config.yaml
activation: "tanh_gelu"
norm_eps: 1e-06
steps: 2120
Each number is 128 + 32 x the weight over its row's rms, rounded and kept within 0 to 255. Layers, rows and columns count from 0. The size above them is the row's rms in percent of the matrix's.

# layer 3 attention output (transposed), 128x128, rms 0.151, rows 113-127, columns 64-127
size [116 119 117 122 111 120 102 132 109 114  96 125 112 106 116]
[[ 53 134 140 143  97 112 136 115 157 139 114 146 122 160 118  90 137 175  94 141 136  99 184 102 100  93 153 171 132 121 111  92  94 135 137 137 104 129 110  93 101 104 124 102  96 180  99 105  84 171 148 110 137 163 101 154  91 206 166 127 111 123 148 186]
 [160 137 153 101 119 136 179 175 190 163 182 149  66 112 130 126 129 132 154 155  88 111 114 111  78 150 148 132 175 118  96  96  93 136  91 167 118 143  96 128 120 132 161 114 105  54 176 199 149 135 113 159 117 132 181 118 155 149 102 123 150  83 139 133]
 [ 94  82 114 106 177 137 122  70 140 124 122 123  89 152 100 177 111 171 184 118 181 119 194 153  99 192 168 101 129 152 128 139 124  90 124 137 121  96 114 174 111  56 167 135 122  80  95 128 133 106 126 122 125 132 153 105 128 143 158  87 199  67  81 123]
 [109 108 102 172 128 114 130 143 114  85  44 177 121 139 109 114 128 111  73  87 160 117  93 170 109 136  93 115  65 100  99 148 154 115 137 129 134 153 140 139  68 197 148  61 104 235 117  94 128 117  97 150 166 127 125  98  90 143  82 110 117 101 156 168]
 [137 125 106  96 140  90  47  88 148 130 128 177 123 105 150 116 152 190 118  66 117 160  64 121 155 151 104 110 165 154 104 134  94 106 179 167 141 137 136 108 159 118 101 129 188 102  90 122 106 110 197 106 154 116 118 127 231 106 139 101 138 133 177 148]
 [155  33 197 150 140 150  69 126  63  56 140  62 104 125 147 102 120 172 146 157 115 141 151 143 121 137 137 157 151  89 172 126 153 148 171 176  93 107 139  98 166 163 113 160 146 149 159 151 128 131  80 155 138  99 123 165 141 119 190 143 110 144 130 179]
 [160 150  93 138  55  45  77 217 126 112 126 159 107  78 108 164 102 102 160 122 126  99 125 159 127 130 139 117 100 155 115 100  77 136  74 185 178 132 167 148  88 145 146  66 152 129 130 134  90 108 174 168  58 141  61  96 125  86 115 180 121 111 122 152]
 [110 112  64 196 154 171 145 165 112 114 108 143 160 160 119  83  77 102 155 182 195 109  82 137  69 105  98 127 115  88 112 198 154 151 157 136 181 155 101 140 130 199 121 111 100 179  67 128 149 120  67 207 141 153  98 180  97 112 145 138  74 107 134 115]
 [222 167 109 129 130 122  96 179 161 165 113 146 140 103 134 214 122  94 132 128 107 143  73  87 125 145 114 129 122 202 138  87  94 145  86 130 161 189 109 123 186 125 120  84 129 129 157  99 144 150 138  80  89 165  76 103 133  79 198 157 115 137 110 147]
 [ 68 107 124 123 113 158 147 132  99 126 140 117 102  94  97  68 124 134  80 145 138 132 173  92 149 118  94 140 132 135 142 113 136 130 136  97 119 182 141 114  87 153 202 114 130 146 165 120 172 171 125 131 155 112 154 154 179  53  74  79  43 124  63 121]
 [136 104 134 153 150 139 101 105  88 131  94 132  82 129 130 174 119 117 106 126 106 106 136  64 122 149 140 134 143 207 133  83 141  36 119 108  92 196 134 109 135 163 118 169 109  42  97 126 106 172 104 141 146 116 102  67 114 102 156 136  98 140 101 144]
 [ 86 133  60 105  98 127 144  99 150  68 161 116 218 136  89 160 107  90 139 142 132 121 163 110 142  83 101 132 138 108 152  79 174 139 126  86 107 138 158 169 124 110 117  83 147 148  85  93 104 131 128 126 137 152 190 121 138  99 144 120  66  99  59 105]
 [ 99 132 129  82 128 128 174 180 126 145  93 116  96  94 143 145 153 122  94 155 144 138 161 181  97  68 137  52 141 111 134 117 117 201 104  94  71 135 112 131  86  91 157 125  72 150 148 193 134  95 155 160 171 121 115 154 124 155 111 116 134 151 100  82]
 [117 143 127 111  90 148 124  87 115 130 153 147 142  64 128 165 162 104 110  76 153 145  84 104 112 105 175 133  94 146  91 117 135 169 110  95 151 118 127 176  71 111  89  52 105 118 162 114 126 162 161 190 215 101 109  81 197 117  93 152 190 128 177 169]
 [ 89  69 150  88 148 117 139 113 136 143 128  96  84 152 183 144  84 165  63  88 123  69 137 131 118 109 135 129 158 114 113 144 108 105 141 135 125 123 199 125 155 140  67 139 169 167  69 139 154 127 161 150 149 122  87  81 195  96 115 157  49 192 171 183]]
# layer 3 attention value, 128x128, rms 0.159, rows 114-127, columns 64-127
size [126 123 127 112 117 109 148 111 113  99 122 116 106 117]
[[104  85 142 181 128 174  78 110 108  65 110 147 141 113 181 109  89 102  82  93 111 139 148 164 184 123 128 188  70 117 122 160 103 133 150 121 123 114 127 133 118 115  96 124 161 123  74 118 134  69 172 111 136 175  94 143 146 144  95 114 134 138  95 101]
 [165 151 114 157  98 105 124 150 174 154 110 160 187 124  91  53 121  80  59 152  76 133  68  86 148  75  83 129  86 108 162 141 134 177 145 169 157 188 155  72  82 152  91 172 138 202 145 123 151 115 150 142 111 133 100 134 121  78 105 121 100 162 187 136]
 [118 171  94 149 150 127 115  90 147 136 201  55 109 109 135 138 127 129 181 117 120 116 130 131  81 139 114 145 180 118 139  95 108 115  87 148 100 118 124 114 201  91 168 151 170  81 153 141 161 110 121 113 166  84 104 164 129 113 104 168 137 175  88 141]
 [ 68 185 129 141 134 115 200 170 143 111 122 121  69 118 124 139 148 126 114 192 148 146 180  92 180 103 124 103 120  97 171 138 149 143  96 121 153 163 117 127 138  95 117 135 117 179 130 121 129 136 116 172 142 117 114  82  77 109 132 164  67 127 168 141]
 [111 147  79 132 162 138 108 160 169 142 148 162 138 110 146 111 150 117 151  92 158 115 114 101 181 104 116  94 122 157  95 205  82 107 130  94 154 127 121 127 108  93 180  99 149  99 126 133 192 142 123 124 106 150 116 125  93 148  82 180 126 140 149 123]
 [ 62  89 147 142 117 173 155  85  89 169 124 129 145 127 114 139 157 179 118 101 135 143 125 128 133 136 127 167 103  90 154 131 167  91 155 147  66  81  61 158 144  48 135 162 168 106  66 127 106 147 105  84 189 112 132 127 152 116  72 118 176 118 123 155]
 [102 110 117  89 155 120 122 102 129 150 147 116 113 129  88 154 183 107 130  94 100  85 169 131 153 171 109 160 104 189 117 115 126 138 126 120 102 103 114  88 140  79 144 140 120  63 179 166 145 168 158  69 121  53 131  50 149 114  94 118 132 188 106 137]
 [ 62  69 129 156  88 146 184 128  83 134 177 147 134 168 135 104 104 139 140 130 155 133 140 174 140 152 151 104 104  75 138 142 122 135 140 131  56 108  88 150 104 107 151 158 148 142 119 129  59 164 115 164 107 102 182 169 150 164 104 109 139 104 156 145]
 [163 168 150 125 115 116 128 133 162 120 126 131 202 180 170 183 150 135 166 121 134 142 143 135 127 109 198 111 202  93 120 115 116  85 116 105 125  48 130 126 141 147  50 113 167 123 148 124  98 130 109  74 209 153 135  62  83 197 175 141 152 135 142 143]
 [109  77 136 103 168  95 158 119 146 116 202 110 110  89 140 117 161 112 148 150 131 153 101 132 139 148 153 128  97  29 119 161 107 164  72 104 161 137 108  61 139 109 129  98 132 186 155 117 156 115 148 149 116 152 135 163 173  92 126 107 151 132 139  76]
 [162 148 138 111 119 127 115 103 115 170  68 148  92 125 118 132  97 188 110 112 135 125 124 144 106 121 162 140 199  89 142 164  86 162 125 108 148  88 151 127 111 119 111 172  99 115 121 124  96 158  89  91 104 119 137 108 110 139 143  86 187 178 136  88]
 [131 132 114 171 124 174  92 132 161 103  99  92 208 132  92 128  81 127 120 107 102 104  75  94 123 193 130 188 151  94 118 106 117  49 130 179 125  92 150 164 148 147 106 168 155  88 131 122 129  83 126 108 111 177 153  99 156 135 134 156 153 131 103 170]
 [122 140 121 149 190 151 101 116 145 158 122 110 114 201  92  47 122 152 176 119 112 117 139 118 118 142 152 169 160 101  98 108 104 117 134 116  90 109 157 123 193  90 122 186 157 138 106 130  90 101 119 140  59 191 152 175  94 120 149 109 102 156  72 142]
 [121 196 129  94 138 111 129  92 153 157 126 148 154  82  74  95  98 106 183 194 157 174 176 110 185 150 114 149 171 155  91 136 130 179  93 119 100 149  98 124 136 132 134  98 121 108 184 108  89 116 132 122 131 132 118 122  47 143 159 111 148  92  88 119]]
# layer 3 MLP up, 512x128, rms 0.156, rows 0-37, columns 64-127
size [104 110 101  95  71 102  84  78 109  70  91  90 115  76 111 109  83  99  94 111 127  86  99  78 113 103  97 105 107 133 104  81 146 107 111  92 108 106]
[[101 128  91  83 102  96 142  71 219 195 179 112  85 129 118 101 132 161 146 130 114 150 124 128 137 169 130 133 172 167 137 145 132 131 122 162 166 111 171 133 132 100  94  65 139  97 145 201 124 147 153 126 160 192  95 131 138 126 110 130 113 103 184 146]
 [130 132 112 153 160 138 133 123 126 150 178 132 174 114 163 139 112  85 107  96 111 100  68 135 142 134 101 104 189 130 150 118  91  81 181 156 152  88 113  89 136  70 127 118 114 139 131 127 119 121 119 136 165 158 133 145  99 154 136 147 136 161 121 149]
 [145 168 121  92 136 102 122  95 162 147 143  68 148 105 124  90 161 115  98  95 110 157  95 131 138 133 179 117 185 103 122  78 155  99 149 139 105 105  89 134 117 137 148 147 108  84 129 137  58 114 165 140 147 179 138 110 184 171 102 136 131 163 158  63]
 [108  69 104 126  99 159 152 144 123 125 190 155  68 135 167 128 105 142 116 132 150 168 113  83  90 156 145 121 159 180 145 165 154 139 161 146 189  97 156 131 164 127 122 126 125 152 178 169  92 123 101 144 139 125 126 159 140 106 141 113 181  96 118 120]
 [161 163 114 149 111  66 141 180  99 191  96 153 166 160 159 138 145  84 163  59 114 162 117 138 125 117 152  96 150  93 118  80 146 115 170 143 147 107  66  97 152  96 146  98 179 132 153  80  95  64 198  72 130 100  31 126  80  83 140 123 143 119 128 100]
 [146 170 116 140 161 104 151  56 200 147 189 139 129 136 143 144 131 148  83 124 121 140 148 136 181 159 147 170 151 160  87 157 176 169 217  99 100 143 115 146 122 117  80 108 118 131 156 132 139 135 116  47 134  66 105 155  88 105 141 144 162 162 101  97]
 [174 135 125 105 152 161 139 117 193 146 155 173 161 183 102 136 124 119 129  74  25 125  96 166 212  88 131  88 160 140 111  67 107 141  98 110  97 151  89 143 159 136 138 112 116 141 139 118 115 117  88 117 145 116  98 164 101 110 125 125 144  92 171 110]
 [170 131 116 105 166 114 101 124 127 113 111  98 188 173 138 127  79 159 197  86  74  93 130 140  94 171 138 143  94 154 106 136 164  56  35 142 122 133 106 138 121 114 130 187 138 129 119  67 120 131 105 109 128 124  68 117 154  67 126 101 140 150 119 203]
 [189 123 138 167 133 107 183  92 129 130 135 100 137 185 140 100  90 121  93 162 123 113 154 192 128 126 143 109 188  96  77 117 103 159 127 134 100 113 126 125  89 133 157  72 129 141 115 173 148  85 136  66 130 166 151  53  82 162 123 148 141 178 183  59]
 [140 134 123  80 140 106 112 110  91 174 134 103 157 104 127 152 109 111 159 148  92 163  89 150 170 203 146 120 130 182  82 155 179 158 179 101 153 112 105  94 119 117  88 140 190 134 131  71 111 125 109 108 148 124  59 150  31 109 135 150 152 138 162 121]
 [124 126 171 170 134 146 164  68 162 144 129  70 129 130 122 153 145  99 106 130  87 168 156 135 165 143 126 157 143 146 114 150 168 115 164 109 186 118  75 106  62  86 151 171 100 126 128  96 144 120 142 116 126 117 152  81 122  84 167 141 153  96  86  72]
 [137 104  71  53  98 120 169  81 150 109 106 114 134 137 108 173 123 101  83 151  84 126 102  90 113  73 152 158  68 189  75 113 139 153  79 181 130 107 119 108 101 119 113  72 154 121  82 153 148 136 106 151 129 158  91 137 108 132 154  70  90 171 153 111]
 [172 118 167  79 167 142 144  68 176 130 110 142 137  94 191  77  94  66 176 150  26  70 127 159 148  96 101 158 114 148 116 107 104  96 109  85 115 131 126 121 144 151 139 122  36 102 110 178 110 132 122 111  91 119  87 137 149 136 117 123  98 135 129  81]
 [176 102 144  82 117 155 133 140 196 145  84 152 195 160 149 118 120 162 145 150 105 148 103 153 126 145 162 101  91 191 113 196 131 151 133 153 126 112 147 121  81 197  75 139 108 127 121 135 160 142 120 149 141  98  98 137  79  65  64 105 148 107 134 139]
 [110  77 161 154 106 123 110 109  92 142  96 137  97 168 134 142 104 147 149 136  79 124 101 138 137  84 133 126  90 141  75 118 129 139  99 137 137  99 116 109 131  76 114 198 139 145 151 199 122 147 136 119 151 198 139 166 104 189 151 117  81 135 128 141]
 [ 87 108 135 135 164 202 136 214 122 150 141 140 163 158 145 173  93 131  98 174 168 190 120 130  83 145 162  68  50 170 121 149 138  76 175 167 157 123 129 129 167 150  94 123 167 161 109 123 144 112 139 138 136  74 116 101 140 170 150 172 108  78 110 143]
 [172 101  83 157 116 168 120 148 108 129 183 147  92 154 154 112 128 116 114 122 148 152 118  95 116 118 147 183 148  99 135 195 167 144 163  97 111  77 162 120 165 167 113 171 132 134 179 105 103 134 122 125 137  83  89 102 103 150 131 165 139 121 125 102]
 [115 127  83 164 143  96 152 110 167 146 153 180 185 115 139 100  86 119 114 105 159 106 122  95 173 163 117 151 126 150 121 169 143 103  81 130 112  71 131  78 182 121 172 131  70 121 165  87 107 182 109 136 115 203 127 113 152 185 117  83 133 152 145 139]
 [ 56 155  98 169 127 111 123 149 110 110 191 139 132 162  69 187 180 127 102 165 123 166 136  74 139 138 136  92 150 138 152 131 116 166  74 149 183 175 155 112 140  89 102 137 171 119 155  99 159 183 181 129  91 124 106 113 118 134 122  80 100 141 104 175]
 [116  62 199 115 137 120 132 121 127 137 128 115 127 120  49 103 132  94 125 148 111 103 103 123 126 134 142  78 164  99  84 108 109 118  79 146 159  98 151  90 106  67 130 174 121 131  63 164 128 101 118 144 176  93 136 159 117 164 134 101  95 145 142 179]
 [155 124 113 145 136 192 114  65 101 110  98 125  91 106 127 113 132 109 193  60 108 115 146 111 156 159 202 121  92 189 114 122 141 192 129 157 116  92  65 165 106 104 128 153  93 155 110 106 132 100 169 120 166  96 151 142 137  93 107 102 140 147 112 148]
 [145 126 114 106 117 119  65  69 125 132 134 181 130  95 173 113 125 190 155 156 120 157 207  86 121 112 127 125  78 132 167 148 107 113 187 141 128 144 143 152 144  96 107  94 134 124 133  99 108 138 104 119 146  82  14 175 107 185 115 108  94 181 142 127]
 [118  82 117  74  91 139 145 124 158 167 169 119 170 109 165 138 136 181 121 135 165 145  89  77  52 104 127 147 124 176 181 114  94 100 131 180 179 140 173  86 111 118  83 100  78 151 116 171 124 181 114 139 130 157 148 122 161 141 136 140 151 169 134 111]
 [143  82 130 131 170 172 162 120 115 105 139 133 120 104 149  33 104 187 121 124 109  89 126 146 103 113 133 140 162 169 140 134 137 159 125 156 109  74  92 132 132 129 123 174 124 142 104 142 122 130 104 155 136 140 164  44 144 188 129 178  96 183 223 112]
 [162  78 115 164 181  93 139 110  83 106 152 114 119  96 119 125 147 121 113 195  94 136 189 115 128 155 130 100 179 141 162 132 126 126 121 100 212 128 146 127 200 129 106 160 113  97 155 144 144 110 111 131 123 148 141  70 134 129 201  77 108 146  88 111]
 [131  68 129 177 137 109 111 111  86  91 166  98 134 160 115 202 172  75 191  70  77 131  71 130 130 110 147  59 126 154 122 123 147 116 176  97 168 101 153 121 171 130 137 117  98  78 165  92 146  98 132  97  90 111 122 127 163  96 129  89 150 169 153 110]
 [161  92 169 138 148 180  97 111 130 150 116 139 116 145 121 124 137  37 119 151 125 133 116 127 118  83 172 128 178 137 138  84 172 118 156 103 114  89 135 159 112  74 120 169 147 151 130 111  72  91 112 163 138 152 111 116 151 118 147 137 138 134  88 110]
 [100 100 121  97 142 130 147 121 147 145 105 134 148 148 137  87  92 116 171  96 139 109 103 115 141 175 143 206  94 142  81 147 110 143 103 125 157  97  60 124 180 104 204 151 101 121 146 112 143 128 139 162  96 154 119 138 122 132 176  43  83 139  93 161]
 [217 105 107  79 116 131 144 149 120 144 125 111 150  90 149 121 127  95 120 136 117  47 138 151 138 144 123 130 105 172 123 124  97 140 117  93  90 161  95 110 115 125 100 105 138 172 106 115  99 124 158 169 126 135  61 132 131 134  67 120 162 137 146 125]
 [185 128 170 128  90 114 165  95 113 183 181 167 120 150 103 111  70 140 182 133 135 119 184 108 151 152 154 134  95 121 134  78 139 127 190 103 161 109  95 126  87 147  78 139 114  57  65 120  71 100 158 151 185  72 107 109 119  77 124 107 159 146 153 112]
 [146  82 127  93 125 102 146 154  79 110 119  70 142 191 105 152 118 138 117  88  89 124 173 117 139  44 128 100 177  79 139 134 170 123 165 113 105 159 141  97  61  94 134 110 146 101 112 111 136 154 149 101 152  93 108 156 100  97 166  80 150 156 100 114]
 [105 120 182 167 133 168 155 101 118 132 160 191 163 113 171 137  80 129 194 101 102  94  92  82 144 149 101 150 187 159 122 100 125  74  97  97 131  97 126 129 115 182 134 149  50 144 135 145 117 146  89 128 107 125 128 112 184 158 111 104 150 123 119 159]
 [136 148  97 115 139 107 113 117 100 124  99 110 129 157 136 150 144 105 143 150 129 130  92 143 154  79 185 194 141 117 167 201 104 146 189 161 107 138 165 159  96 119 125 120 135 143  72  78 167  77 100 146  64 119  63 107  89  94 130 124 126 116 163  93]
 [160  39 154  60 108  92  82  78 181 192 141 152 145 140 179 176 108 144 167 115 156 112 148 132 133 107 152 159  98 123 133 115 122 170 145 133 139 120 155 156 144 125 137 104  73 138 147 101 146 105  89 122 148  85 127 126  99 118 169 104 104 132 103 166]
 [ 95  71  41 164 156 150 166 186  74 113 126  87 115 128 123 127 157 174 235 102 185 123 110 124 132 148 194 107 165 135  87 123 143 159 191 159 105 121 128 122  93  86 132  94 158  93 123 132 101 136 114 154 103 114 116 149 116 123 109 102 203 131  94  95]
 [161 128 129 146 120  91  81 140  48  93 105  75 118 196 151 138 133 114 123 165  94 183  94 128 155 199  85 117 131  80 127 107 208 148  99 120 125 123 140 121  97 132 122 166 136 147 149 146  64 115  87 123 131  85 109 102 140 156 146 120 178 158 139 166]
 [126  78 121 130 141 139 155 191 115 164 112 148 151 144 134 103 146 161 103 126 132 195 165  82 106 106  81  81 135 164 115 117 106 102  92 182  83 118  95  87  94  83 103 117 124 118 147 136 192 105  86 113  67 124 143 224 121 114 113 120  98 144 152 137]
 [147 149 126 103 129 123 157 117  96 109 164 120 139 107 169 119 125 120  96 156  81  78  93 160 135 101  85 159  91 173 109 121 101 136 132  79  78  72 169 120 149 180 157  85  85 107  53 194 130 158 123 111 118  60 103 188 111 172  64 125 108 161 112  86]]
# layer 3 MLP down (transposed), 512x128, rms 0.133, rows 0-37, columns 64-127
size [ 97  97  99 116  85 111  95 104 108  96 118 110  86  79 105 114  89  99 101 107 116 102 102  87 105 111  94 107 100 115  93  89 137 104 109  93  98  82]
[[ 83  93 164  89  97 107  82 130 158 173  83 136 129  66 185 126 155  83 103 187 137 102 181 138 152  93 135  93 117 149 131  81  97  99 135  82 136 182 135 125 118 147  54 195  77  89 113  84  97 105 145  93 130 139 118 124 103 174 121 135 105  65  60  91]
 [161 118 205 148 140 135 144 138 177 110 120 166 120 139  83 116 147 157 118 174 154 147 160 184 135 161 170 169 116 130 126 160  98 132 149  92 134 172 144 137 104 141  68 146 171 131 113 150 157 134 119 115 132 159 113 138  91 105 143 158 148 125  96 137]
 [109 183 121 136 129 168 173 114 125 128 140 117 169 135 120 125 150 177 111 113  97 127  73 166  99 127 141 154  95 115  82 138 140 179  85 135 132 167 127 143  84 105 107  89 137 149 149 132 157  59 103 200 134 125 162 170 127  64 181 171 120  91  78  78]
 [132 157  37 115 169 147 117  99 129  88 172 180  94 175 171 101  98  78 143 101 150  66 101  99  78 124  85  77 156 140 122 135 171 137 150 139  81 153 120 146  97 119 166 135 190 145 129 142  67  87 104 120 133 144 146 140 134 113 107 106 139 139 145 114]
 [135 147 126 126 149 123 148 140 105 157 105 140  93 169 167 120 139 158 157 101 113  83  71 159 158 110 118  76 157  56 136 117 130 111 128 183 107 105  83 121 158  97 173 101 133 134 178  56 107  89 197  98 138 128  98 115  73 104  84  61 108 113  84 143]
 [144 142 168 171 187  86 137 132  90 126 156 138 127 158 116 121 134 129 125 178 159 108 145  85 124 104 214 119 223 214  99 174 106 153 132 145 101 227 117  90  76  94 128 106 143 132 161 133 160 153 168 128 117  86 143 133  86 134 133  85 130 115  98 131]
 [ 81 149 110 135 209  64 130 167 135 113  90 110 174 209 129  99 120 104 153 114 175 136 140 182 149  39 170 146 139 110 124 102 127 117  84 149 126 149 118 142 137 216 162  90 135 171 143 107 112 181 154 188 135 157 103 111 126 131 148 129 162 110 189  89]
 [171  90 124 144 163 139 151 133 157 120 131  99 163 197 170 151 121 153 186  94 190 164  75 156 137 146  89 139 146 132  86 115 169 120 102 119 118  82 120 128 138 133 171 189 111 143  90  82  37 113  98  99 158 154  77 147 173 100 106 130 182 152 138 173]
 [110 147 122 146 106 121 117  98 110 136 159 114 144 131 183 118 123 131 122 137 121 119 124 112 165 120 113 128 172 112 136 118 139 121 139  84 156 169 124 110 134 159 128 180 124  93  37 120 122 100 100 122 183  93 102  97 196 104 180 126 152  94 214  54]
 [110 101 154  52 140 157 155  94 114 104 161 126 138  55 121 122 117 109 115 102 115 115 109 122 125 128 148 152 152 168 123  95 171  73 128 105 119  73 154 116 170 158 111  70 137 105 101 116 136 144 110 129 110 104 107 161 131 123 186  89 105 119 101 111]
 [161  95 167 144 168  81 143 145 182 142 124 126 142 121 111 114 117  75 180 147  60 164 146 152 131 165 101 129 186  63 152 126 193 126 171 157 159 116 123 129 109 218 149  97 117 153  58  99  82 103 133  94 124 132  81 149  95 106 110  95 117 152 141 125]
 [154 116 168 139 126 131 178 175 124 151 114 148 115 155 145 106  60 124  71 100 160 133  49 151 137 136 121 135 122 160  86  92 160 151 121  95 166 106 125 106 163 135 134 173 149 121 147 126  63 133 122 134 169  85  72 130 136 159  84 157  93 175 127  57]
 [ 79 193 101 125 110  78 112 145  90 154 139 100 137 124 120 111 145 131 112 134 168 162 119  78 126 140 145 125 162 115 105 117 158 179 142 179 132 140 111 113  74 111 127 163 104 120 143  98 153 104 159  97 103 173 187 113  67 111  86 179 104 143 124 151]
 [179 172  75 146 149  72 118 121  62 142 199 133 119 210 150 129 184 111 118 133 160  92  89 126 162 108 183 143 174 144  74 150 102 167 166 108 111 152  93 136 112 102 135 146 141 119  72 140 127 102 160 153  85  72 146 160 117 167  74 148  85 136 110 128]
 [116  91 140 129 132 121 107 123 159 124  89 175 157  52  84 169 134 103  79 186 139  99  80 128 144 121 139 142 145 116 166 156  92 128 106 133 148 119 107 138 162 170  65  80  99 108 100  72 103 133 148 118 130 145 177 118 147 109 180 104 108 112 140 133]
 [168 179 128 147 112 142 172 113 130 123 137 153 169 107 129 108 142 110 144  65 123 108 103 149 143 116 119 146 165 136 117 120  64 181 180 107 179 186 135 139 105 143 140  72 118 137 166 139 120 162 158 130  94 161 116 184 169 103 205 154 126 164 134 139]
 [ 99 120 107 134 137 132 132 102 160 123  71 142  99  71 147 175 128 160 151 117  87 155 124 189 137 157 105  98 109 139 110  91 161 176 139  40 114 103 107 144 116  95  83 105 102 188  98 145 141 132 100 124  87  95 197 109 164  57 159 118  84 100 120 145]
 [122 125 100  72 120 179  71 131  74 116 126 163  92 129 141 162  64 110  57 169  82 139 139 135  80 113 138 176 151 115 164 120  84 120  68 152  76 137 156  97 107 113 133 147  85 130 137 118 108  99 118 167 100 131 115 153 125 172 132 140 140  91  99  91]
 [121 142 196  99 125 140 131  54  74 113 104  99 133  79  82  88 103 134 136 115 215  12 137 141 116 154 131 174 142 160 152 117  68  55 116 111 115 157 170 141 156 135 101  90  95 117 127 127 183  92 139 109 155 112  86 135 114 183 141 139 112  49 104 113]
 [108  78 174 144  93 178 141 176  98  98 130 130  78 142  82 141 115 104  79 105  77  87 139  94 163 141 147 154  45 134 149 190 111 136 126  78 109 122 126 126 136 140 116 148  98 119 152 114 142 138 123 145  81 129 107 156  96 100 123 105 192 133 130  85]
 [117 157  97  90 133 119 132 159  91  57 122 173 163 106  57 131 121 126 119 109 118  59 118 176 170 117 157 156 173 129  78 148 153 164 105 128 122 103 101 168 150 155  79 138  74 139 168 136 183 114 147 131 161 153  98 175 172 103 143 177 135 144 119 151]
 [149 122 131 136 120 141 109 130  82 112 136 193 185 122 168  91 101 110 165 161 137 132  44  98 170 104  83 104 143 147 129 153 137 167 134 127 138 156  98  74  74 117 115 116 107 130 113 137  87 115  73 117  80 127 101 154 158 100  59 118 189  98  84 129]
 [138 123 161 115 176 146 117 128 139 144 142 122 189  92  96  87 128 182  65 115 132 110 139  88  70 122 123 124  81 158  92  89 160 128 148  86 101 147 130  74  87 158 153 103 107  66 130 137  84 157 145 130  59  49  86 116 142  91  88 101 103  68 109 122]
 [150  86 136 119 133  99 117 132 146 180 172  77 186  90  92  43 106 143 100 170  89 114  85 191 164 101 126 179 149 128 157 135 170 112 136 109 178 143 114  93 159 173 130 154 152 161 128 134 125 193 127 137 128 124 189 101 170 129 138 145 146 176 192 124]
 [ 90 147 132 193  80  85 117 105  84 162 136 116  76 119 107 115  86  42 107 108 109 120 122 103 162 141 129 172 123 122 166 116 117 136 106 132 168 128 125 153 146 147  94 151 154  56 153  95  79  92 133  92  77 155 131 185 149 140 125 142 117  80 118 168]
 [114 146 149 178 113  86 132 197 149 102  87 130  93 187 153 122 119 105 157 162 138 143 111  91 159 129  74 145 129 128 170 142  93 103 175 112 109 178 177 148 132 107 124 147 149 125 142  93 168  86 128 139 122 100 105 146 155 171 189 173  98 114 150 169]
 [110  91 151 119  95 106 148  86 120 113 127 180 136 139 103 103 151 154 125 130  68 159  99 176 102 124 119  96 128 131 146 134 166  65 161 117 149 128 110 155 173 112 154 112 170 155 132 203 135 124 153 104 160  93 101 126 133 116 117  89 145 106 108  77]
 [185  96  73 115 115 141 135 151 106 155 174  97 128 113 105 158 114 116 140 102  83 120  94 100  89 127 141 108  63 115 149 143 153 143  75 183 163 128 139 137 134 147 128 121 180  66 185 171 131 172 139 104 101 130  85 107 161 138 137 101  90 185 103 173]
 [107 155 193 118  93 158 123 183 106  65 142  83 111 138 156 115 211 121 122 220 190  50 146 139 128  69 134 175 129 133 145 156 104 118 107  86 162 160 118  86 115 156 157 121 191 132 139 118 112 176 174 117 134 129 139 185 113  92 105 120 134 142  79 105]
 [141 159 137 143 104 131 181 141 111 117 158 113 123  75  91  86 125 161  98 118 123 147 144 134 153 112 148 178 107 113 175 149  99 122  80  55 113 180 148 104 158 102 115 110 152 122 142 165 115 149  88 185 177 139 162 100 120  77 177 170 122  77 123 155]
 [139 159 114 143 150 137 109 144 122  95  97 206  95 119 125 150 150 138 162 167 127 112 102 104 119  68 162 133 151  98 142 159 124 219 119 105 188 105 108 138  88 161  58 153 176  87 134  83  67  86 118 131 119 186 143  77 147 181 135 133  76 119 104 133]
 [160  92 137  97 113 144  87 122  99  91 218 185 113 158 142 102  46 124 183 147 196 152 142  86 141 137 110 155 179 133 165 108 105 107 129 137 133 133 123 106  94 121 144 131 103 121  98 153 137 149 151 200 145 112 119  97 121 125 131 160 113 170 162 123]
 [140 147 111 125 112 161 105 162 124  67 114 114 140 122  66 114 104 118  80 127  84 171 115 145 133 171  66 206  62 126 123 157  98 117 139 105 121 204 204 134  73 101  92 109 121 133 124 163 127 110 140  98  99 134 156 125 128 122 108 130 128 162 163 155]
 [162 112  90 150 133 125 154  89 118 109 155  86  90 102 130 119 144 149  87 143 179  72 182 186 139 151 124 100 122  77 137 138 162 214 156 129 144 140 144 166 161  80 111 103 138 151 145 122 139 117 129 143 117 144 107 168 139 147 107 172 115 118 186 109]
 [ 69 136  53 194 113  91 145 167 124 145 141 126  84 117 141 107 142 160 157 136 167 100 104 141 156 111 116 171 130 150 107  93 130 142 141 129 129  85 124 112 124  87  77  73 133  90 119 134 146 147 168 102 132  87  97 160 115 141 131 156 165 123  93 147]
 [106  76  94  98 171 113  95 121 206  74 130 113  81  83 128 144 120 147  91 138 108  94 151 164 133 118 109  98 149  67 151 121  99  64  91 134 102 136  91 146 128 188 116 104 151  99 154 105 143 123 143 124 114 103  93 114 149 131 105 163 113  99  47 115]
 [166 199 110 122 150 156 162  98 129 128 178 156 119 121 132  97 121  82 176 123 113  93 141 145  97  97 142 177 159  99 120 153 159 157 152  91 198 145 104 175 129  88 120 163 111 116 162 104  69 106  96 139 181 152 151  99 117 134 143 141 178 122 183 122]
 [117 144 126 182 176 114 110 159 155 120 129 119 169  87  67 121 120 126 164 164 201 168 155 101 114 127 154  99 141  89 137 128 137  86 163 105 124 155  75 148 124 135  52 159 148 158 234  74 147 126 141 147 163 208 202 110 138 149 202 110  58 126 137 184]]